python train.py --d_model=192 --head_dim=64 --init_std_up=0.0518
Each number is 128 + 32 x the weight over the matrix's rms, rounded and kept within 0 to 255. Layers, rows and columns count from 0. Numbers have three digits each.

# v: layer 20 attention value, 192x192, rms 0.103, rows 181-191, columns 96-191
# o: layer 20 attention output (transposed), 192x192, rms 0.112, rows 181-191, columns 96-191
# up: layer 20 MLP up, 1152x192, rms 0.128, rows 0-20, columns 96-191
# down: layer 20 MLP down (transposed), 1152x192, rms 0.112, rows 0-20, columns 96-191
v181:165159109119167178122148143146151147126147156139133119093097088116126140109141111168154119148079094156176128145122155095148116188106154115088128064142113128166152161097136096151147158117175148110144131130087085118158182158171131080104171142167146135106114110136102167131172165138146170180
o181:124167122154128117140114131109111060077189169107120149117156152163096110136141118135129179146143178135080181108184110180141133073181090111170143154176150153121130159108122162107089118096134138140154152150171177138105109096072121147166118085099110165127109148077126078168068090178096113128
v182:161104096118122144111162110140134085105084120144141203087137143158106151119138130135102121135065079155128152151153121135157120159081156161115134153107141133117103091039180185130126114088127155117132118116152087175106159118113116105170160145084140168135143102122081094131153129119136182099
o182:126121122172145108090143125142146157165151179129116106180111126160095125125198139096102139131124187077127104089124154115155116083138127159115146123107179125105155165145150103098118130113172115116132136143142134097157114131136134122108111114147154084068097143132186149108109127121153133151
v183:175121118112169098126084115164127146158149122149113160055148131136123107160114094138100198144071134115102080159127113148126154088124124134172090139107164115129135114110127147098131083124114173096116109158140136056147103124115118106077153082088095078092135107120155116165083097110161119122
o183:045182177117123155114130121089077088118128150082111087191159099095127112092034154131142098127096131163111133139156164096088112119187127191164119104107127159073099143138141116097113137131143075138163137134087144140151153127154134130158087183190165193154143103160131151118153191172138183104
v184:151191106133113105090133137103115090129131108110060126123140085060166150118122154174138073128153124100107153127143146092105125116127109126086133098094122140096133149084147160172124098110156180137175117106094105138151112143174107174135124114109130140159109097111134206086130141119098087153
o184:087095107169121128125103155116135213127099134150137079182105151167099124162166115105131136100145143110145114140114104123198127161128149131083130146145127131142133082141146130148129174111125124156130158129181129139097109120134139118157159123118145126134152175114073089153164134129129167095
v185:134100151146087151142090115132139064119177170169082192078103097130147129129131098178137131089147136098136122156096127163170191074128102146130116161130131182164147131118141113121178103113131134124102116172136035126102127130130085128113116140138119145131124177152104166129149166136110104143
o185:116180091166188123157128151096106149156072118086138082193111160095048096149142105102109088155157118135134128088174129112120151142104162152098095143106142077140146131119105136137066120116119160148115169095118127118166168150140133135113124120106097107133168067103118117137123148091137105096
v186:131120128134092173149153148095100130118085144212131084168170092128063081123127150179139150148163113172165120107076094145122126121141099154088099075088111115184108150092111083106130131118116108065163151152163126014107180133167130113109132078140096129110093138178144109075141162160117119144
o186:090138154123156090093085118152145134098126146030148170107131158107126181109136129045120121168129163161050105092149177115176143117065156106156080167101166097096138104118159098166163151157098128137110140152129151152153127161084126116127152089087141139170161113148113109126121040129167108117
v187:150133118164151125118095181104122115165110144159127140095137117087190094128135149174174082162131080121122143140128136096091175121101136110006133097143096155156138114117083146201116119156145127123213113096092170149147174066148169101121143143103073111086104125152153102174072183141158120170
o187:107148122133154131140099088121117163142122128092160139145149110134125182092177110170136071133154195108130153096108144077137051125188102151174111124123091155142142088114109108142178123145159146133073115172178125115085079152118077177185139119106176168204126123050090123083151096169095171109
v188:110127109141153162156096142120178130080163106083096067199095127112142139110132105132129190089145130107151122100102120168028058107152133099109106109144142068096125133171118129108112130120098127105138123092123134136167157155147080090119166124149151143098176140134122100146100160137170110131
o188:107160146104103123111106119123104094102088128136154157142154107125141147134080117144135146160081054137157131159149074134165118163123125133150122125153141136135117128104153095167113111132141118126164133166137125138114109114097205136108130123156115163163120146107140117143154115085135154120
v189:116103146126142116095143133082136151120135148117166119147134160159131111114137106101106184059090178105147106093130141120114088131129139139186123089155100167156119131142087127097109143135141100075108145176136193100154147121110115146079102135095115109145078117112128066098121065127136096119
o189:122148135065127148136084139134125123111147098138125156110138109149135171107066118148178090140100090185106134155092077127087144109127077110116116123136159104122110068105158137182155139154122146153134108065103132126134104134118167133106137142133144143145141089158143178135148140159152139164
v190:062098155136123152178163130122180168133107141156122098177118161112146144131117126150109105072139175088109161065114117149085093124100120111173154231119112079103153108163148070106116151152089079127073176103111141124143115131129155141114091134089148136130178168181102141103097121126159108095
o190:177140175104100112131150107128093104136154099091168169122134124114110108108042098111139137155110075195149122157167118118135142198155122113099144124147130112161102104142110125172100105157117135112147094134166101117166150136150115138081157154129105122127132091091143150144179111098091077157
v191:078136107126089127150098124110116183152190138130178117176159105093158133129116087209179114112132088134179114157117130166157118096080096130089109156091111112077123154083116194153104139107119155140175129068117177087163093114088121140136122111133092107143133064110159114092095144115113149127
o191:127080147095183174094096101097116127091094091154110108095121114106112115134110112092139159112204093125118153108101102168163164193163182111131139109127127110182132088153088081106146142128072193120098204177182137130112176070075087147123119133160158178168129176199126102118157090119106102158
up0:089099139114127111106105133112095094196173171092204168124138146101139120037127123071146140117132082106092116122105151125090100080122159119124164159082110201178195153127116102118132069111056141101146143164124154163048113171105098041098226104133134135118157171106094055089053093121150104134
down0:115164139100151115091204104101126118141116114152136144201110127136111168136117151184086084088153184109125115103172132114168154156110078116180149117096155164160102095147103148128177135171107196175079094088087112119144130103089111162138092166149125091172137081123071124116168117132137081070
up1:143080180136141170128099123070089122099075154130096113172146143183136162107197211088115060169169129125030118089156124096131154160144127095178137081105165080170157095127112156129161137190115149089156159141130058154092142101115128118150157202136139168099181182181079119131106125167059151184
down1:125180161104113141117141142185139129125122110191111045146124192057111132171102063064155151125151086118150087160103134109134172086143141121120126105124131121149121083135134172091094163163107090109166101085164114132143140118144140167088156073134132082094123117176107161131119083063169114080
up2:089100123135136123145121110093184157079109115157138148090148130171130155169120120091145111118152137167139062100129117119176129151104046157130085134144145163150107133156123125134186039155086120135100130115100118124095145103141103131131141132206177120218151105137059093084092151153114115176
down2:136141166129160080206152134167093152119067136138140106128117082128136101097110087159106082110089151114103133180107135093149104112128084113133095115088118127053131108152159134059143170135165121196095151120095167108126154164141143121103081142159136150178126145114129102128136157123162096082
up3:109146147164077112154100148102076100145169144050157120088145130130082191152135143130162149062062169133142126093126127092168126136131186180138133135158125176132127196171112146187158126122137110136052098133115071109071093136132226117187121112183052151108194151211165123120080134151122107124
down3:078051065109115125095148143114157154187135142087095147156165136132163080128143128093131125169142122157054070113087137158143124119074200141115103100147080098156127185095114167091123178076127105132121156126187140059061133137113093062062087084086100145151100087141095146180145121097174147114
up4:127147144101110150130164141114107063098116088045129168129142099188120103059128122045091099099134116133124106037097117131110134096109098149139097142154100145092186138132119137112160145143128135070104152186147122144121159134164128134135141097120099123160123135192087084168121097126158110133
down4:149141171197165089137173061129062122159129169118111116171071141111112127101161153102084091176161114096142132064186150180149148136129075178147126138128150140171170132149133104118094159078169131112166154085115128116139156093122102115118148074163095096150090049152064143089168122178091150165
up5:123173138121126133108138149061127134097097123123125139099106134119137109119138135060112169137159131134108149106100095149150116204131157086102102182125123142167168177162102179082151102109147119140191118118128130168104148125063125204085119146127090103173161148141115073117119146160042114153
down5:167101096139132178120099143156146132164077090161139127207170086089111088138078126124084132136091153124172118070145076114127115138155078084063143132132187086113134110159135096102138157189082119130150111152135082118150097075172150144116120141111153149180084113157167081195151108120164115094
up6:113140124068113124114127163156177134135126150150090147104108132161094145146120131146154137069110184132164116177133097147176141077187143147099169088172136178117122179149128127171181121162035140122118095109101176164106111085171132171140150112171056129154160111106173121174135126085144079161
down6:128102114165138160142139105072128086119116124089134127147126149116099125143072157115129154139144119054085126112093122110105231164104138173172105136141149184143114193152126176111118064135089150095062122115140123110113113128153112087093120127175058094169175116101115130151162100144109118116
up7:070145150075133079089090119144054118108121101082131143057177134126136157096083148087161110115138101093113077130069083126177155131165125076127141150191059117139161087090140086118095094151145071154143129150159159134134119069110080110101161122128152109133135122127134126075135172148136123131
down7:149161174125089115094110120154161066155117121130095140086117168192146092151119086094140120160176123152161116114083123101134150107144132109124111168090149120100110090088164106132104071150089151138107129130127188199083084097162156163145121140138119175156143185108154044146106128121119121075
up8:060129146132131122103137093072150090125091133153134106143199108220156154149142116094101171138113102109098152109078082120100111159157112123146106139131136083197099126208145103068155124071127115131122102169087103113107133132143201183142111117110103133141133120111078103179144149134085170126
down8:107111101133077133158119115172150105125128150140159145119162084147046060154094162098120134157035125126154130137117126125064134138116120136116085128137154085122107122159087122135155127079144183091168055123126143103142160096122148153155180176103162129192111170174165133182108118131096121151
up9:064098160122120106166111171171126129093146088132166239099140068138141084097127157101127140085105120121098106083063091093135164143153146124103100143082143157152078122103109111140122117150158142165126111124120104084093191103110113105142184112151053120158181144209102064122157097128142138101
down9:144168127106119111098088166080166103117129134067156125128120057150185147153147155119156154154073110157122094148113148161097132161084086132108194118130120172187082184091167114138092100155171156102143147092092167151092105189126116174109085145135153113138138122136083121113132151154150127161
up10:163096166128133137096118109082109146138100099112130094138088146124193147119171110084133106122169155140147140168133152134122041149143160113098146107166180131142095124132159102095151152125110148126095137128089115138139175080141109122144143115139094121117123106125150149070154158118113179172
down10:119147143114199143138153147165173099149149144141125185107149119177115161098115130064105094149090179136111117139165134149149135084160078119114143200128063158062140169120104099117071141093101159125123177163143094145186131145144133106170095137146099153157118109134129134154154140169116109094
up11:131126100119138154115068104160119123128111127134161125151175132175143131101123167071130173127099138186082096124132118127143095119118122128135141169141092127114144162105124087091141125127132142101117127158158152136136196157127136123117163116104127122127100131144141088145168107115123121141
down11:125156168188125172119175180140104080124153134105119134101095129122160141129103172113123110125111111135068140135062108129115150169119146143115128153136124165147145135137127222133104091170188117104144089170068142175184098130139150102104170168116112116126126148118137101148080106168071143120
up12:093120159085111100137100116067123153131162111039112113107156163137145097122106108054124185137126135145129142113110107153127141137076113143087143168173101178175165164135130136144090050106159106132126121106127129079074150110088136137116112143130069128146134138164107051174097093121129095134
down12:151088115147099151125120166149161171154098127125106101102185104127158089123072151149139182154074211138089166085113163153105066098184161107129118208095153105110151108101137171082125140163122169170094165125145163142152129139076137119113133087153154144191090124163110118163136128086137169126
up13:149126108075160133089142088110119130078123121143138086129148080138219194110140126154110051189143118088109166134050182131087123123122127062120146148182124128120130126105076132089107079104164140123131137166124106103133143098080172158095105103154078179148166087113118127111115135142129082119
down13:098117151114199151158119098174119029095155111156152146147147139114132162143183080076150115083126087141080098121178153177186072136161121141093179146170123101253072130154129057116131126104176139078101099120090106100124144062102122169196141144078118120150145167138144132159139129054166129044
up14:111091132138173146128164087118080106075051122101197163126148095146125174079142140071146088097100105173040145116144109147101182145125182176122106152108132179133129198163225131082201124137111078187135100114129130174123118055187082135083155080164112147211141118126139078105065152137096141165
down14:122110165095107095095147160178090095126105137147125087160152075079157101099152167162115069129164141114119169122098113142101148154185157145153130024134178082125158136114119184151156111156115093089074121087133082184170115115185130151075183137118106133103072137158088163127106098069172097132
up15:136188129100155137128102069082122129105135141122142083139082145131141181105196150143174120105067130107112124103109142235054142161172160076081118146124124195146141155081112121147117053101102088077165088129172198109115103137104130137127065098163070157132078137177107134133125100099077058137
down15:186113125083105196191152174139129106143134090123091087135166126102107065082182090112145166115068098088103140195126134130143129067183123141106151155114124157133098192103121154198095102073141116148178080100107120159115152160125121071147121124158097087086094114091099160185184128176187184107
up16:142096145040117121139142055075132085063060156115168076139078109150148140125164086113124124174139105123141049064178111119037162126166168107117139103118142123135099105153105157152100119109156092124146104162049135133175091104147145139137105159170088128206114155120102095087113129082122075134
down16:125130144138186082130124113064103141144154101130166114154148096112129126140136177110148044131184131114146156142108079148134160120145141124104167113149111180118084108152202143150141117145130109101153132055158200128144092128200069144129154125140085133141132192137117203091114144163153081139
up17:102073167151116132132091180114187084138149090133152098166107095185146136118142068108195111153125122117110157140146053162152123151103132100148092152114126110118146096123119085118119181159118114115080124108170089198106146116151120149174177155100106159100138138127211141083154140115109073131
down17:126099173071126148137136054120170136098094093117163170077121147134112138071125114176124175118121109095124083127112187101144119142119100095167114148120113172142123152185099126094172126128118051150123116179107115100158129163134122208139121178152124128130111131184141155131095161094108087130
up18:104175140112136139147117078092130150044109090108184123126099135099109122124102124051161176141064161223104112117110146087174137112075118121179131120120150145133099094119137131121166092129101168112148074131148105133047139136146091172125110122085120128160113117134160120124137058184141157145
down18:119100131151137108132125130068098127094111139150114127059144102083133150155109116165091102138112166162143174120152098101116130170075089153077129104123109130125106115155137128065114095110156149169125096139121122100110111147100136116144158194137180109158176087190133108093102096082132170160
up19:121152095139101104142122128063180095137099118165117150084183117154144104143132094103096169096120131152126119069121124125140112141175066134104128116178163142129122127092121128138141155204171174132147096137124110102137160106124127087094160145115126109115117104141083163126083059106155133187
down19:152117117160112123139116090102144102105183116166101113151114058125111089112074163103116123120100146161145136177116136129133118080116111118135109124134095134111112112124114155165175083085142141128118162155100104114113119131120124176164155194067075158074135126083130133112066099154142111112
up20:063116129103158209073109101097097142104099147109131154058131144129107160067141188113117143136120101142128120081159129179081127160173147118115090135132153111154100112122134067155098173127144097092156163171127102140153100126123089147178158153129104135186076172126082104103110131141143147131
down20:101107139117132097143116126146136097112106133105133184078175122152183095162160067094107127214114107111117154102125143102140150111162170186098134106135159071099151128124108124116127149109136150111133103090178121086207192115106094152122107066148092169127114092148143133136091097143082109122